Weights of a small transformer language model.
Architecture: LayerNorm before each block, biases, tied embeddings, ALiBi.
Each number is 128 + 32 x the weight over its row's rms, rounded and kept within 0 to 255. Layers, rows and columns count from 0. Numbers have three digits each. The size before them is the row's rms in percent of the matrix's.

# down: layer 3 MLP down (transposed), 2048x512, rms 0.0755, rows 215-314, columns 192-255
# up: layer 3 MLP up, 2048x512, rms 0.0541, rows 216-315, columns 192-255
down215 092:093165220117124128127119097154136155143152111098117165144156117134125146164157106154127119093139144111134090086117151163140079121138144145151146153099051082085139136146152158102167116057109119
up216 105:118112096167117138139147114126099104182129065086109161086164160174166182161149158176143133137108141112170166113159194132140119101131176077103100149097179126093098138109108126163147110167156121
down216 100:130113140120131167134104137124099121036171099128153093144224088120184143117142152097116112144141151070114143128207112175151134075159083113115122096139125109159155117136132140185154088134163145
up217 102:094154139133121179152122111139108161115151098118144173135106078141180131139139109132121156114107154157173138138165165064096094130106106096154132133136145131144132099103178172144154138124111109
down217 105:137128090158131137105172134087103143161091196124080118139132144090126103174147093134111094133093052119066098103116110190066147140096166180165143130079138151136097115140182116129116053128127081
up218 093:146144153144119205124150136056121121158067106105151141154127074101174143156131120152120086125121105126171120157149129193130155134176110196165098135145132189136105124100098152064132135165153095
down218 089:144137117113070067122117092150086142144133118158074129141131082143127111089142145092090111152168151133187144166100126066107164084107172102098128079069078122131195099158108108155082055056099141
up219 106:136177126117107155187130161144163130138123161123127126107103139069157084173189134177142161147139157113136094100109079184181149109150140122153162130203146156110160124145144104168130118136155167
down219 097:127194126124147090138199125107134072114124128139087117126148120129110151107116056121122148081123094112132155107161078133115130107105127136080115169172144088158139134145178114177084154140123175
up220 081:110115127176133158138088156121162133096141110146169101104106191197132128127092115159074135127163167083116165100081142151133221120120184157140052113189163100150117098165134125136085084175125165
down220 086:109112105102137115111091157123161096107177104151173159118176163131117099067102133136161157110113096129112100090096105143117145143187158127155153149109184143206117108086170101162092107124118084
up221 093:190100094072146082137132093145098185101132148150153122124109125187121181116150100083076178166081118099075094042122143080084148126116106148177144088174115111124147156126143179116096103170117166
down221 099:130143117165154165127161209154153123168059116130159118158109089156136112102034138152168099135108161139119146139125140153137112192106124129072120118087162136095108161127117143089101072153081105
up222 100:120174115131148138104135166179136167172162095129159163118075063113177191114208121157116157074131138172117105048118146121112142167125096137120100134114144149131146191131161102161116185164152086
down222 105:103171101091077165118109188094086138117106120036108154148129134123091126121134089122106142122127109064090108109062155164090130138111091112093174162082107132150141141132120108092121179132132103
up223 084:176174180174147118118090108105149176162129142166195085063106116142106130169146149139122110107154130124129095128109168111121159135160137150161179126158102118095122147114098156150088170154105179
down223 088:064071077082109171111165151201099147102137110089109117110187143103126118090142172125126121124092110093118131103126088071164053102067152064174103093104115168100129147105152063095083063103120123
up224 111:116117144155097099068137183116117130077108102184138115139160149121192139108098150124110147149096040129121185144140091137162123084186124100191103100155213158106174119094127163090109139124070178
down224 103:141108145116175113142078147132148144171058069086125109141200097136127103063107165126117121098124054143091107171135140104120112139154155089111139109152144114086147086117101108051118119109064155
up225 074:109148106098123122124135136102128154090156172090143045126125099120130130096091194109081094122152221131137162098144102139162099162116121129116173091170150134117124088096141123140150109174153117
down225 078:113199152126189144098110095149136109104140122116180174100182050097108197126218115167125150137163131109106123152111102169075165143134102099135111128201105178099131124130190116146133129163168089
up226 099:093096134147139077169092114188147129114135119123145147147124096158197155138110093106117110152130180102147175114158085088095174134126163136181120189153091170173123210122111109202149110117155069
down226 118:147159184189119104154183095180140122101144102114180149155077076043127147150121064077109123168126124129095148162171139211162046127131112137145136093099126128145182166125084186113202107120143137
up227 098:150143158140146132101165112140133108081100145155191172106138146161137176108139189035148088093117146070105125110086110149136141160107109141157133146127150074151103079093120123118128148177049113
down227 093:104088150082093152148205135128165092126151155137109041101152110126165100096099109101151116173123110101150174130132118143110067089140136079138138153119103124108153097184179087131154153103136091
up228 096:167079095066111200142116203140143118108158170071101174151104097152154132158123094141173140114080110136159079139083104102131117090060082132142128143112131130156121095063122132175155158143120134
down228 102:119148168099178102113107114094156106167146134118079136071110176126159095161179137121114164142134101114107135121101107107124153039098070140123110121147154121098169126122091083158138109139147136
up229 092:154223129131177144164146117173108121142118148146094074120107120148108121109171107139122147159082113092144054094187133160172140083089089121126159147131156172082099103059153072127101140110145087
down229 085:111153115154152165129172135135120145169106107131091138117138114140113133121111161101142132088097206198140094123112155141156132137156130124132131130103110133187153063166084164164102145059115104
up230 105:088117142151137124124135092112145073076089152141214163156121059067130139211173149082127135121119239103119069131163075157107115100089188125176120116139140168079117214123128125100118086132101139
down230 109:134148171120120148119180141151174072127120177122133158097178110155135160142125135159171155136155160168136096135116100100076101133171151131115141125167080152150103160090147145050051122130132123
up231 102:149133079069158118093131170117122134044123074175120180085113128076116106163162147128131191113093133119183170144117128172170111072102138123089201104126161111092159140134158132139188163151155149
down231 100:127179081182144162132084117154136137171098141100126142148144100133092177136140085157128116117112119084133107078150089070153076148071136154097113124130162110114098149159150105108095127185095119
up232 095:143175133122128113088103106184118152130126174077161077105147103153132093163025095093131200106154125130039154155135169049043150118160070122107115110172094088164104108086088155155162136156120164
down232 086:117142149134166154073140098045160132136167150114086111134184155108084098150137126118154124185132120088182157097213081145109124161115123151102101168100129103170120139091161118094112151153133118
up233 098:121112166112120113151123158098169121101157154119096141157160157137139174113085135144109144154133120100138108109183114112072092136191110130157196069126138137075195141137171175117132097222139127
down233 095:169132198162120167110144166110157139091137077147152163121169129151114136123089150112179173090136211111116129121068172170149184083163127095149120128101167095080118114155147147115153124111096100
up234 072:181166113157174114154106130113072070173118094162141108185091136071128070123075105138152133133097121120102143157179140063137171098103063105150141114148108117157104140081160096138088129115120128
down234 078:118079132166103099173117081142121106150139156146188150060250172160077069153141114149178117138113074133155089136127091139134140160188106163149125142092187147100165062203180160085208129174077104
up235 105:074123100190106138152112110072090077091173124159123150082088190098141126166094134088139165136137089126182066120185067079131151151122149137136181091134119140097156129165094130136119179148123104
down235 103:100130092169134142087150185104109128191142156108153148096080145130094066161080160099080130106075135136157084104110152117108143141212115125096119104141117123070117128118154118124117105098059148
up236 101:084115142092128180104071095211122143146145145152116143119120172125120163113140129116127237137133154092125110131128108159083180125045122082093137128143092180117130110137166151154138169095128086
down236 103:111161139094196145132153074086105135166149126065100110130170154118118112162101109164150105102184124122072159139107124190146065127150100116093177121169079138119101079113122117179111163081117135
up237 107:060125150084108110105114135109116110169159167085150090136103140111173117088168149161121107112151102108141125138126092129172106051116163128123154106129109135097155112181100116131121132146138154
down237 108:112138129129121119113097110135121146128124135114134136111165168178116142102145175165141142171168111142106073150138069106063111140136155164144117134111135100141114109100113115137139101090114143
up238 094:136097088083155104163103153113133146116180154073164160110180209110137130123142176123084135127161078110121115164140166127202117119115149122166125126148137128152117150185049148147114114113113093
down238 101:156081135098121143130114127098093218169183099103076138101148185115157165090116127136140102130116118122130128131094104111095090146096143150137198106081076137128118078211102136186131163153120165
up239 098:112152069080141107118116143200104129141091151130101109171102104119169098042086142140182125157122125127097164140118116102122120110123184149137106141120146111096147168227156116143089193110160118
down239 084:155162219111105117127100130207073051096140135142151163143200147177133115134128091119133128150129068137099137155146139156151084145088143154138064112077166127133138117168134160129172144098116081
up240 108:099148092153115129120185095196216078078150078100081107153177108080086150126132140147116081111148172120136100130034141125156116125116164090149102122140045116159079134141138122179109139167114154
down240 102:129099176108088096131087131109154103112119039079135124154140077134128153068130112094121065161148144115099140131104197186119049170122100194134158091062088071080098072114110108106159151177140173
up241 097:094133142181162132127119124151123142090145086181132084119110078135128108122147145126136134186175101112172118135154095108126158087129138114137082157121104132112094193120154086150159153058091110
down241 105:164110140093124119146080132152162138116082125091134145115151049072174147178160179108151118167135116097074150131119138134083111046155080147125108080147129149094115152141071138207122087136111166
up242 095:126109139166125076122140110075164118127091116115170156133137090180078153089128152075140131125127110142088137110103153131106144093150152184110127158155150118119111194145090110076158139151135140
down242 097:135193083123114095099089111095135074124108127142163095155202147081129113118178146131124104123165139086071164126110139155127135120129114168090140064081160095163090135063131064119123091120114098
up243 104:098145109126118156131132155150166102122129100152113114125139086122139161136120134135183186112105146112174114166168152176157101149137157080096153133053071112186146147197197154113101122182150122
down243 103:115163171120092167089129099143185165111104121075211152162143139117120109146133093101105123162139132112128145081132120130081132083146067191138071133109069104120098122121148131116148111107149142
up244 101:144162173100135140086123123115153118095098149158127179131081166200164103108136122174132137088186067127139219147099134110156101131156098160105146178165077179135116126187152148106089139098122099
down244 112:117115134127146116111209096088091091133086170164061145107086128077123170105106164118087133104121151120088051111135151132100087119117134153169068123127168158122132107157176140128179130134153110
up245 112:174088160147097150089173088113128184152155143116114105173130106081154163129125142163114127118082167099117118137140170157132103107130122154129102120143050131122115109037170120088128126254132168
down245 103:088124106065119098099085118098120127101121180083141136182199120112120074126193131171114194188072125084095131141097166119121118122134124130125116109165105042117155129051201135085105137159173143
up246 131:164129133115167110150101155106135081073131148097097125139055088197138074141160126104118085148154115073159127185139178131066071114115162074154130087136134130159133144127113076100171099078047128
down246 084:164120120126159133147123118123141140153086113107148114125000124142137128152118151146131135169128143129116115134128131148136066112158138101132114114181152110105127131126137107103133138135104154
up247 115:098155118164123107209076140167089098173153129155137162145085137103118202150139149084186093130155084158167117191170113122109132127124123090134117144077120138179147181084121143120122113161094138
down247 126:148127076123126139189150091150129149149125144095139119059099166081078127162150131129150132085062134168159137109142153120107160121105164120117122088117093094127124137087161133120115100161146151
up248 085:194189095150121175089113046114137188173168146080122118142135128083100156146067126147152151167118177148151086109186107064134144141131147124080146150084121141095077107155089094149153142175063117
down248 092:097125181127176129089049102100140117166137098180146109167179102142115147201138148115052111107137110064185153174059058161124170028139107118151097142123100102122118160130114160069121138119105102
up249 102:158161132106113156084098137070200164125124098090064093153119102185109196082098121093115107130102166125096110136182124194159157133163130125099111121106086111172127171136136135111119123116119126
down249 095:131148173095179116154112122127181141144140140147123127075148128113135158132147161107071098100149095113098125130154132118114122092152150096041125116172129137055139092122143168101119119092080113
up250 099:122132062110104126123134117159193107129140123113089128174129065151169112077118130171090147175112118057156111121118124130149085139149127126060129167135099147129165147107093177130129089136147079
down250 099:108147142101100128053104144141118136065092096138073146082101127086067117118148090101152065107152193146115113143162136133120132093104113180131138087129067119115082139145149068188143183120138090
up251 096:094093124126115139154109177115128137135135155120128119119105121077125129150132180058090131164153048157092122192116117176160168097085117084150113159148153133144085109140169142148141129058177143
down251 096:152168154214099140122131118074056154095140102110141166152197000152077104098113112144052123111099155145108132093077178100100071103189139167121144114088163094136072078111184134115166093149166116
up252 093:106112073069115156159127112122139164132147111120230118109131167154131153148155086136178102156129036146074091141175118126161185160139088147130169059124088121160066157157107114085136169125160115
down252 099:128077135149119096121142134156105072121162097141097111099154084146102110097203066118138123159177135146109105091096163154086102136132131087108069135126192171150118078111116150120117078138136127
up253 077:160069119126174136177096145125154114153136122154122094117080158159125045156129134147167100155082192078135087099163130141184161176116147128175138179165124159106164172128101107157103188076141162
down253 081:127147103147132066123101173154130163128144066137171121144109130133091091097139099098133056112095144070127123138125147126120118090088116130099194112086078141154133060102135141139183110170069153
up254 099:112116186106125174159131158089193131094145067129143085103181163093168106139072105159096132131132193140115160161114137131150128114107110124117163151119085126124080132132139098123112132126131160
down254 099:139093124097148199098142092134116102145112131090154082119190133127066158112107140134074104121134130132154082124147151114162063087158128129168048143142126168133156106151124140140102116105082123
up255 105:103140102156112178145167084117137155093217112150160125067060096107181145191085086107147140112146146057121081145111136100125142194085184137179101085171131147103147207159093140136119145119131167
down255 108:116147147159162113122124144101138112126155114145109099111103108106130126107106181138124195102112099138118173095108160094144106127148096145086062151177112123184140145169184172088118093125145130
up256 109:170138145158151186108140160111144126128105082132064162127118129160226215141131138173129100139158159124139208075200090111117199161096070082138148094186162140105143155157119136140180134134147131
down256 110:132114112163110079162095150110110106162174125162131151129116156120122116106102138146134076110188146129109192096191143112157101121200151095180100079142181082169158109123145106045096089134137136
up257 078:107095138000142099095099105114055077150109107133088165075101169145160199123056138086145123130127095083159130145157138145161081144180150160121112086118185122163128143128123150071112126159097199
down257 096:133144129140138081107084106183156156166095184123156126104183084135113159123222162093157078151066133088052160102124162129070106134073112106148141125127125137171172106105131101166162104142082121
up258 079:153155135111143152166119175118130125145151103134180088188119111134150143098112065121128090127145134096124163161139122124158124126076102165123099171147146193182082120117086081158075115150111128
down258 087:101147122090117160087126129111138094157128133153094081121162157064123147099174155106166089134133059154127165150073143115093206110153126122079153153122178083102126080137100149139138135172119076
up259 106:085208147114093166138134169151142171092090109142159147145084085130145151059126146123112089138183107101143052136108134114159058094121182134080130101077087099057140167136171105116108205117097116
down259 105:097156083126112124109196164124141127131105109182104134134105184084101121112145138131153173106131153165120136098168144126146120106119097103158067103116135140084153212108117147119145119093129128
up260 100:100104116138152104140169193096155120084109112113083185133144105165191122114077132101147125148132138089114099138128111114094087149116136111094113112121061127137117121156132097131123152203137174
down260 095:150125133067107109167196128167115131078160111059086188135134079155165122174061130124143081121124179125131142111171145088141097145117204154122123115069051134105101121146141135101119148109136123
up261 104:162078145118128121111121134133146079138174098164158115145107067206175110188117166130089116130136150070143140139081096117100143131098187149146127147152157112112140130170136097138106110115143155
down261 091:144126196156126098154134117154179098128148199150095104146039095160127102148124170126145171108112106139133172091126161117153099119129148114134149141121115117143111147087131169063164093115165086
up262 086:136108101124129109165152102181142129143162143124080123137105154102119132129162170139071111150111114189107141156106125125137112158150132098168090102163170183176100129136171103126122155157174099
down262 085:120123192131141101098091126085141151120093112165120119141140077130154156072150115136102122151169134165143167087105162138099174075127101098117156086143097102152109131085065042089055107138148139
up263 083:207140145136129126098117176138072181180120077132105112112150129176150125109091107103165176140114089130130116115096155110139168112063147123172113139133070116072151118164135075148089170048106101
down263 085:145115103141107135127188124086130104081067122124095096156083106165150119090115086132075132082116179113113139162122154126134158114114104076144167127168141123177135168084122123139094128141105157
up264 098:132171121063132146128138155139072123096134131127148163112147178186161098119154088116118163140208204104146114125160141125111082112135122128090126148072121160120140134125128132111171121170047091
down264 104:176154115143141135194165107190178113120133121105138123127069113129173119089139144100145122152119137122165129224069167139156136114111102159160117127155120138117100152137106111122127097124058173
up265 100:125103081143159210095150162153120137138155141149139122131151079140182082100159095122103122182086181141129123160068179124124125118200142116138108160179157127126138113171133120142135111127096106
down265 108:189139153130125208127088144137101108120175093119122137122147083163146151096141109102107082140104139183105160123105182074157108097130183195122131114103128131147120096138084053206124120091085102
up266 083:100129150113101120205162132074144202099113105121098205168145095117111126145121134170098159121123116098145093127154083099157158128161138153116138088228122152138127162085114106124103169111136191
down266 082:163168121179151105085108095106170084160094071185160128108153113186119142137105088148139076125129136145177195127116187101082170179104104188133091096118151128117163113185162121099162130159116134
up267 088:091101123146147134127150153062119099059110151112125136149111117131101183142182109126137144202092066138143070158115136138113126081176182112102148079120119107143167090053085110142164113046066113
down267 083:109135142184151100107125156118184147104095108158120102143116113164172150102089170178153142110127183153116126165143110155090096130150098154151094149040127175162190070125111169157142106127120066
up268 100:170132064122098174040141091148152099122144129180107128067115122151096182160088131179152142193104162121144165135125130111163083175129117135116120124188111168122102136172087095098119121131107119
down268 102:103226159148118074105094155150082152153093126092134134111048147166168116109142114139117188112083130167067174129071160137145139120098159160155095097081169116182156141130117110107121112151086103
up269 097:206097081138116150092075134120137123141164116174152051119125102173174145132045243082129169204087126073132087089130077075157168134081166101135144141106104185153222115115148113108111113084137130
down269 092:124135116098128134097072127058070091083109171112154112122069073119170098106087101127106138105092165102147118108137089043180094080146126126155094201106141126119186090178100072205116152144125097
up270 100:139123103123127078130044127112117146126169141158083083162158162145080107149128129063164088083124133155105092162171096130170163153097166191123091117079128152136106159079141056126137120123107138
down270 096:140150123116154136134127096135185179154129129170145177176124134112156121047127077176076165128160035103159137145122067062154117167116209152156112131092155133187120117098094101068133105137142107
up271 103:104100165115178138107097123143121047109154105126117086075087139135131135160124148088202136102120102111183149135187062039137124126103147118156140112174222126124100141139089154131008131110102098
down271 102:066065108133166154104159141097105117139126062112141119121087134093072154158127189075114098033102154199126106114204101112114109096145139169151111127105116075098141117142136147142148161105125141
up272 114:083114066097123141114149159128141115174076098084147127142131113085140125086095175184131114132133066129056113146151146062177098138121179117105164166145126171101156128158121137158116157128135119
down272 119:087115129091130123116122117171099157154107057170130105067091113119093160114112088087141113013167145126061155167117196140133104067062106100100122141132056170176121122143131138156197135097134091
up273 093:130104078165183146112152117132205161131146141122137134128114183130135098117158082157158125138055161123133161132137142127113180157061143183101131124190107192159128137124155072146108083053093101
down273 102:144158084095112129114107116113174098113168131125144189143229128187106111100184134138135117138126114133126136084144097157141154134078113114150125136104147141133202092181175050099118082167131161
up274 104:151152156089137117150157155137040111147159025101182117098116101093165117194097184141160096091173127101110121196124123169081109104158085217097160178150089139201110185117214156178086148112060151
down274 102:191124121087139107081123108166091094137120169171113147137159098122129129157152122144137159114106094134122173058157149104118121101136159151152114130205149059048119158164176112084101122062160122
up275 104:136079127130154149153108103113112076108076145114123177174093061077124137054098163148113129175160150186127160101111106118134118129104175144081173212057112096194149147100146137118132084139076136
down275 100:192081071131126153050167053175135137132133155118170145136193125179061060118090159100071104119128115133098150101105111109072169119118140150114114168113141186118123124108160124090147098119102139
up276 071:142106122159154102069115094110068157097063057187180157131090136109089078090127161160145145161110146103107126137174131109092102100153130189159122230104115170094141151145162113123132124061152125
down276 085:185123098125168083143083121116139130149118126167133196119165137128111137106080191164135083084146115114201190126076135113095185138190114109139128167117091164080142075163154132139157168106120078
up277 100:179140193167105145104119128125139130118131099177091106176088116160114126084102163083088128106075103135136126118135102092083112108105080106147127159177143130128140152077139139117136153100117148
down277 102:171050102113126158082124169113135115175125095080109166108197167070134149080156094096114142115145118135126169155162133138169130140147056123181136147094133105161173181107125131123150128108114125
up278 106:152149055151163132179066116167132134143162104095131115113153153149101124086057120142151093146070134083166205131129135112134096120076076128160075059205127112169147134142102180094106164139100079
down278 109:099110133120152109134158123135117166127087101140155129135130178129125173113129163140131132125131142133121200140188118153172178138187103141146060102116086109158155125157152070129123183170162119
up279 104:175130132086132218146075136139121110168135170112038169136048138153178163110146129135106156125124159158156145098080104177132131119135152162153104126102140143108129131152124164154141148151114071
down279 103:137102152124101148106100123126084160172160109072122158138147122123139067104082120100140128112134100099135078150096089109180134106161090164101144098112124153161075197082121117128159068086118111
up280 106:109139128142174135080134172180080147095121061122106084119089075173101111149111132112135169149149105160132193124154104068094146127137178092160166114154182068166143099124109120149122121158118105
down280 101:099170095111125069080092165152129091102146129123150154140115128100118163105161166077144071120151119148171120150095137132081145118176137132045131117086124150207132147136139090103134125184121126
up281 104:076135127154116140100119114102102114128111175144103111162140091125118100134127153168165122120136127149140105114157123147164168176095080109186130156192112195102087135144121081124136098169109108
down281 094:134092158128104137146120156140140127123141142142132115113171112160190126137133178174100171192075135085118161062146107148092135166144128090145116117171049160143144138197083110081194117157132144
up282 103:127107188137125197164118148127162150099084134122129156134189080192102067119160102120123113159171138130112124171151136141146131051146095049071167146070105177129142127150118139125184139094140119
down282 108:137153118126066132087135132052182138154122090148155077088104155076106093118162134138090116167120140159110199095140161169073152097169043108079126105106133125099090129075124078117109135135197127
up283 102:132131155156132176138120138156133151157140141068170125111084092130107159133098144123087148145077164136090091126091131131124120136149117190146091154107192128152096191098110144142122164144071070
down283 095:128204120102096107114109096130121174116135178104124061152135181140110079097124128142107111133154119110072156084140111144165134152123172115164156074129186095095141091146134119156115113104169121
up284 111:137143099157171129136169147110110120181123133101126181093092145125057096172095084123173076132124095148126147161177108093153075116124098118150129141107163142161132093102164142082165134208078153
down284 116:178125152157104038126153125125149080200148158129065130120043127156107108157127139090122130193093082142128098151149128118128108108122132124128096095109177110102166100125137114118096054174122197
up285 106:171115083086109120110145124151075070084096154074127139114120114134131097087124164126140105140170136162127059138141153111130115057180192118103115104185155123160107120100113152079094136090122107
down285 105:113101085086121131089108105165141109090137113132152118108071123199083122074068068126163122160130051092145177132117107106126093127209143111123076132124115132156170147140162109078170204050112107
up286 098:133089095088149098139168156183103128125175105197101104116159078145083084079150136152127102053122122151166187165122167088091161181162161113129156093106145123161065129168177134147150116132129132
down286 100:091127102150141117059094122088112132112159197112142101101128167176139122116131047117124072089096120076092154120094105158125127121059151188151139194166115099155097129066107150052119106079114083
up287 100:147114095119137158169075158136120119158137098106134121162174124116116090110109067120131148091135174156139098116133127108088138172178188102167077178129150149140164119103088108113121033136163215
down287 103:123159135117164169148078128167156188137105091207208118138156126178163166080099120111096141125142147176105129151143139140175091138127068126142129145054116158152096101058123077096158105128111221
up288 081:124151147154118125140148138147109151147162143144159136107066135107126109096131142074160141120160134120181106153091070114129187095120115115119170151147083140136128105126136079149118123095106134
down288 089:097102135128109146107166043130118120136116131115156129126128100105122154119125098113184110112067108153121170074123140103057108139153139168089159112094106142153175096121100176132060091096140093
up289 107:139081177118117148091217087146187115141135095096163162080128107136077194127123083152116162104135119162144110092071153127188127112127068115140168162104111117122144122166094157121137099096142139
down289 095:130113162056105129197149126068121203142148105136126119127158142141078118130125072108128137109168086109132093132152130152092184109096135089094161147168097092084147156061100151156199093159186135
up290 113:171139077099118145173139191137137122166105129206119142140082158194148149112097182162107174164113082077092165150120096092122111109111158120140144173125144115107093124120130119125128146162104082
down290 114:132094136173132143060163235073105084120118109180131092123164109174145121118097154127131124095101136125103131121182131100136087136137156120148160157153101118122114117141120170127146089045138047
up291 093:116101103118063127139100145049141199118175157111128115120190074140145116084148137103066111114151077150134099158107124094092112115132087149095136113077180126171140109018136108147096105155149153
down291 092:165115161115190101183113097118129099129148125110026157145176205137171141151144115109111144132101041147166104140102110120110172147182113129078081120095140130150133120162155097154168150142108147
up292 103:122171112143187149123111076162063146129079131097159203171191121115091087158118121144167086101170067156165115058181125152126130111143106124069173155076122081114156158125140126151102152139068111
down292 096:143126160131100136123079190148116189122096064078158147203141075077052118138130126179072122166125117106094139069122103158051118151141123159131130129147133143178112105173135130113082096089139136
up293 100:152093082129078132093095074111110178129150103093128148146135178198178132151080191156173105119109132169095134152116097131125191115124111136127085134201212130072116171145105148104152087094141134
down293 092:180159149188126115134072152078131098139146068071115173142081087111085113178100151111145132164110141158116092123122071126108067141140119140145151080088082141187109147126135142142094113166116092
up294 098:101133121114121154157130097118131148168158134135155180123164141108136153117144106121158145132190180131158124141056105096161169102117150135150186126121134122143127113118156131142161099072087109
down294 097:096180102058106176074126154154059106144172128169078132127068132181114143141090112146161104133171123126132111154082142111092162174080115148133154135189136082095113164089106091119162153126179152
up295 101:121133123097177132156103087082154092165144140146123187086114121129199143137100183132144049112164159109137179103133132132156153108192184134107141126112132109131172120117082107131081113192118094
down295 105:083149119142090156124134178108139139111142173108150152121167109122141121174109107121104109110080097143111052100120153096160185086080105136144160191119144132073083173089172146167104122142143066
up296 094:130094141152151162109101087147128115133133133107090091159135129077106120158177095083126103193155159103129138132097143103160129163135170112127151110162131099186169144117141144104172131096115166
down296 092:117143114090132104110106069104139147118119124206134136067050122156148139193138106143079120163178090125132147199146153158178147118085119164104117170191132137101128133145148168202193104129108132
up297 102:121113095102185123161106162209154073126151080135100132096125111115150083054180132083153158121110125117144091183071081116155140099107124089097122083140113103165147095136097224099105141107147131
down297 102:121187164156127101080150122081159093129164116115137061097191156171099084157121129128119154142141103167234102079146140103159127140141143136164134143153127068151155159122102046120154106158141094
up298 091:153126149133098115098160121156141103131202168100140135136131117060152088105107145096167123162123170136078076151145159143101171140109126150145087142123096111093114129099201159147150109083140123
down298 093:189056156140130118098139106117132100127129085151132131108150092125140152118145139134097137101169143165161051101113125113127176158189221160121115110121107145153151128101121039163095077110117091
up299 105:100175101087139168099149159135099155126116069118124173142103087141163129178157111220141120109167162134115123160113155090152146124143096123134181137174157094159100154116121188145139162141123126
down299 115:121122031187137067142139120120173075094113148149130172148113103123150163175152134138112130136101107089054156116105162126124130073089075131111129093085147134097149150180144105118107091185172183
up300 098:112146084126075146093152137117171153088192165126124139087102158135181126134104079107119116107111171187141056091148125097104165140123103171154054179158128168128122125188140121043112178112121105
down300 095:134160130151136106113138114127170130068177099114116193140177144065067127141103138138127152116086078162137136199134106150113173136113107117119132122101096156100112134160136138146090100144093096
up301 092:181085073138136134097124147116125131135151141168097102119106169152113141208148153123177110142143109137082143128137122134098117118188108101177112045132158122149144112113115128087077168140123179
down301 084:124064153165163147064146102145086060124096131128110099113128142148148087137177088104136104119097137117136156163167097144144081159078120166223112122171097157133148146091063179143102191114151104
up302 094:118108073074157119175122109148082107145145103073139100106129145177101156119124105061100097148128147156136121104113119186103135152076117126151139147167127131095153090093166118086176155113097126
down302 083:103089050196109102177161120149144148115149163134062138083112167099056087154095160140169106120158060086113137142123121072105094150125133111095212105065090107126156139151170130140097065125146179
up303 102:158090113142107130110146169091144081142141139151102202182165140096097115149173127114123125056115129121095137104163136070134112095159100130100112071080172081079142128112154103117193178120147123
down303 105:129135061089114126086135143121164067150195150123194149148131100126110137102137162141091151191065107113084172107147191099069104138156167102110167086148116086163151069151151108129143080115126111
up304 085:159147111145111158107163115098073130127075166118118184179168151108120160052108136114077114123179176114144082146152134141103134135143143093111136145153158127112147082139102136133123111122118118
down304 097:086213153161137094131104143091111060115101112119078081120132123140106178155162120136111067162126115112179173152184102136127109177101144110132139100120063168118170190098143160168139117125094108
up305 092:130108072139127101093108101174133092122126131103135100087051207155084091165065179145173104158156105169141125127175142126181141113167109093126073118106107109122171156068074166084154109123218106
down305 094:086122161095117091152073118117098087106101079105139132119086105090099143167172141135121122140073096169122151096151116078105116123157167180128127112150104159087143081123072150079215121103130144
up306 098:130114124078177156106117097106113144167157140175072121146093122151146063084143139110152197096160150080141165145120091139126121076113168125090089140150110118083114149143195135124106106151143130
down306 099:109143152133107138109114140101088125175096143104137192085113132139096112115130147136107169167108136088117173103098099135072117133123128100134127119164114168148045111190132062130098129114182075
up307 097:170073162183076157173150134126125144120127134149120129145132124118092157136095117108139101148136109094133130115142154163025107131124165102171139185109120212084183162136126127127093152136122150
down307 095:160105129113106154116177151171119152146101097207058143148149124134113158123088124100203134099088120099078137130114182158143063135100110151109043104146146158075146072171131147088077109118128163
up308 102:096148116137169150159074015120128077139127091138175109164116064082141159089110127188132091054085064118134154162147081136130100074152149128112136106097094083123140111155097085115109088131105138
down308 111:129160126162105192143186115125143096111142074147139131133081127111167161117107130106111137145176122059110109103173137163122098179158124119104175165075064094075083153174145128170104182123115151
up309 117:118117173119171121133134155129164114136085085094156147135118143104180047141127181098153099137145109088105164141135189095055135105149114124135101172149108087127160175131141175106107103149081145
down309 092:132153147094155134138096157037147131142094102140090113134043139173074128142085056129161099119136138099093128118097103157116104181151116139122102120158103091086124110136142126102128152133106139
up310 101:121116117162066089091143131122166107117133174215112065131088141153110181132192120137136092116106087127132088115177154092141143064108150068151052098154104086155107109168034079127142125163136165
down310 097:142055171099085152127073154120113128132093159135133041146030170113121132074133136147101106098144110130125096115174112142136163093137111099152138135110146151145113103044089087202138158123127096
up311 104:109144109096102128115165136101147111136142152193090100129119120130178088165142116174157156122127140168104073141137177126165094145089132196100104108120095123120080102126116078098116134127085129
down311 111:096132080125119108112150115101093204161136154160093140050202124166127096135136135098135126132153103135168097108178128063149120107090111187114163135070140132096147063056127079135166086099111121
up312 104:152202112178141128092110094186092145119140137108119080101149112141159116156157125123065139090106159102105092191139161137114118108113156152072121127064125196151090121091111134134103121132108160
down312 105:178167084052122121094090124104110130136108095167159142165150131156105039147151143131107113091161140105104114167155162152121105140143094085091214081085136153180128186144143108052133162162175098
up313 101:096175080177160233144121084136116078134093158129116119098159063138108163237160120132099169090110081120154130109180139139098168187111112121059175138151124105060173080164134133131138190241143054
down313 091:097091138129117181151116147110062127151108144142148107092089130153102144098154159144094157101114102106142166174144091086169097145126087152120158104136150122184139159094130134125085135187115177
up314 089:123107095129172092073115104102179111119175184203093125129109159175145100114162115123085171128140090073157076129137129173140150141149133106154110076100193162150139177135134099127141121143149139
down314 085:086164147140115060157127112108127133151158151118127073126165122124129163119145168151135129120136187128115128162128154109094199148139151136116168198128104072070142124102111092191130128129098136
up315 109:191141113110110183133106138127100085178209161154050139158120075099164175113084165156114150131142155109174145126061086165143140146150187102146114146177061118164070135094111164144127125172123122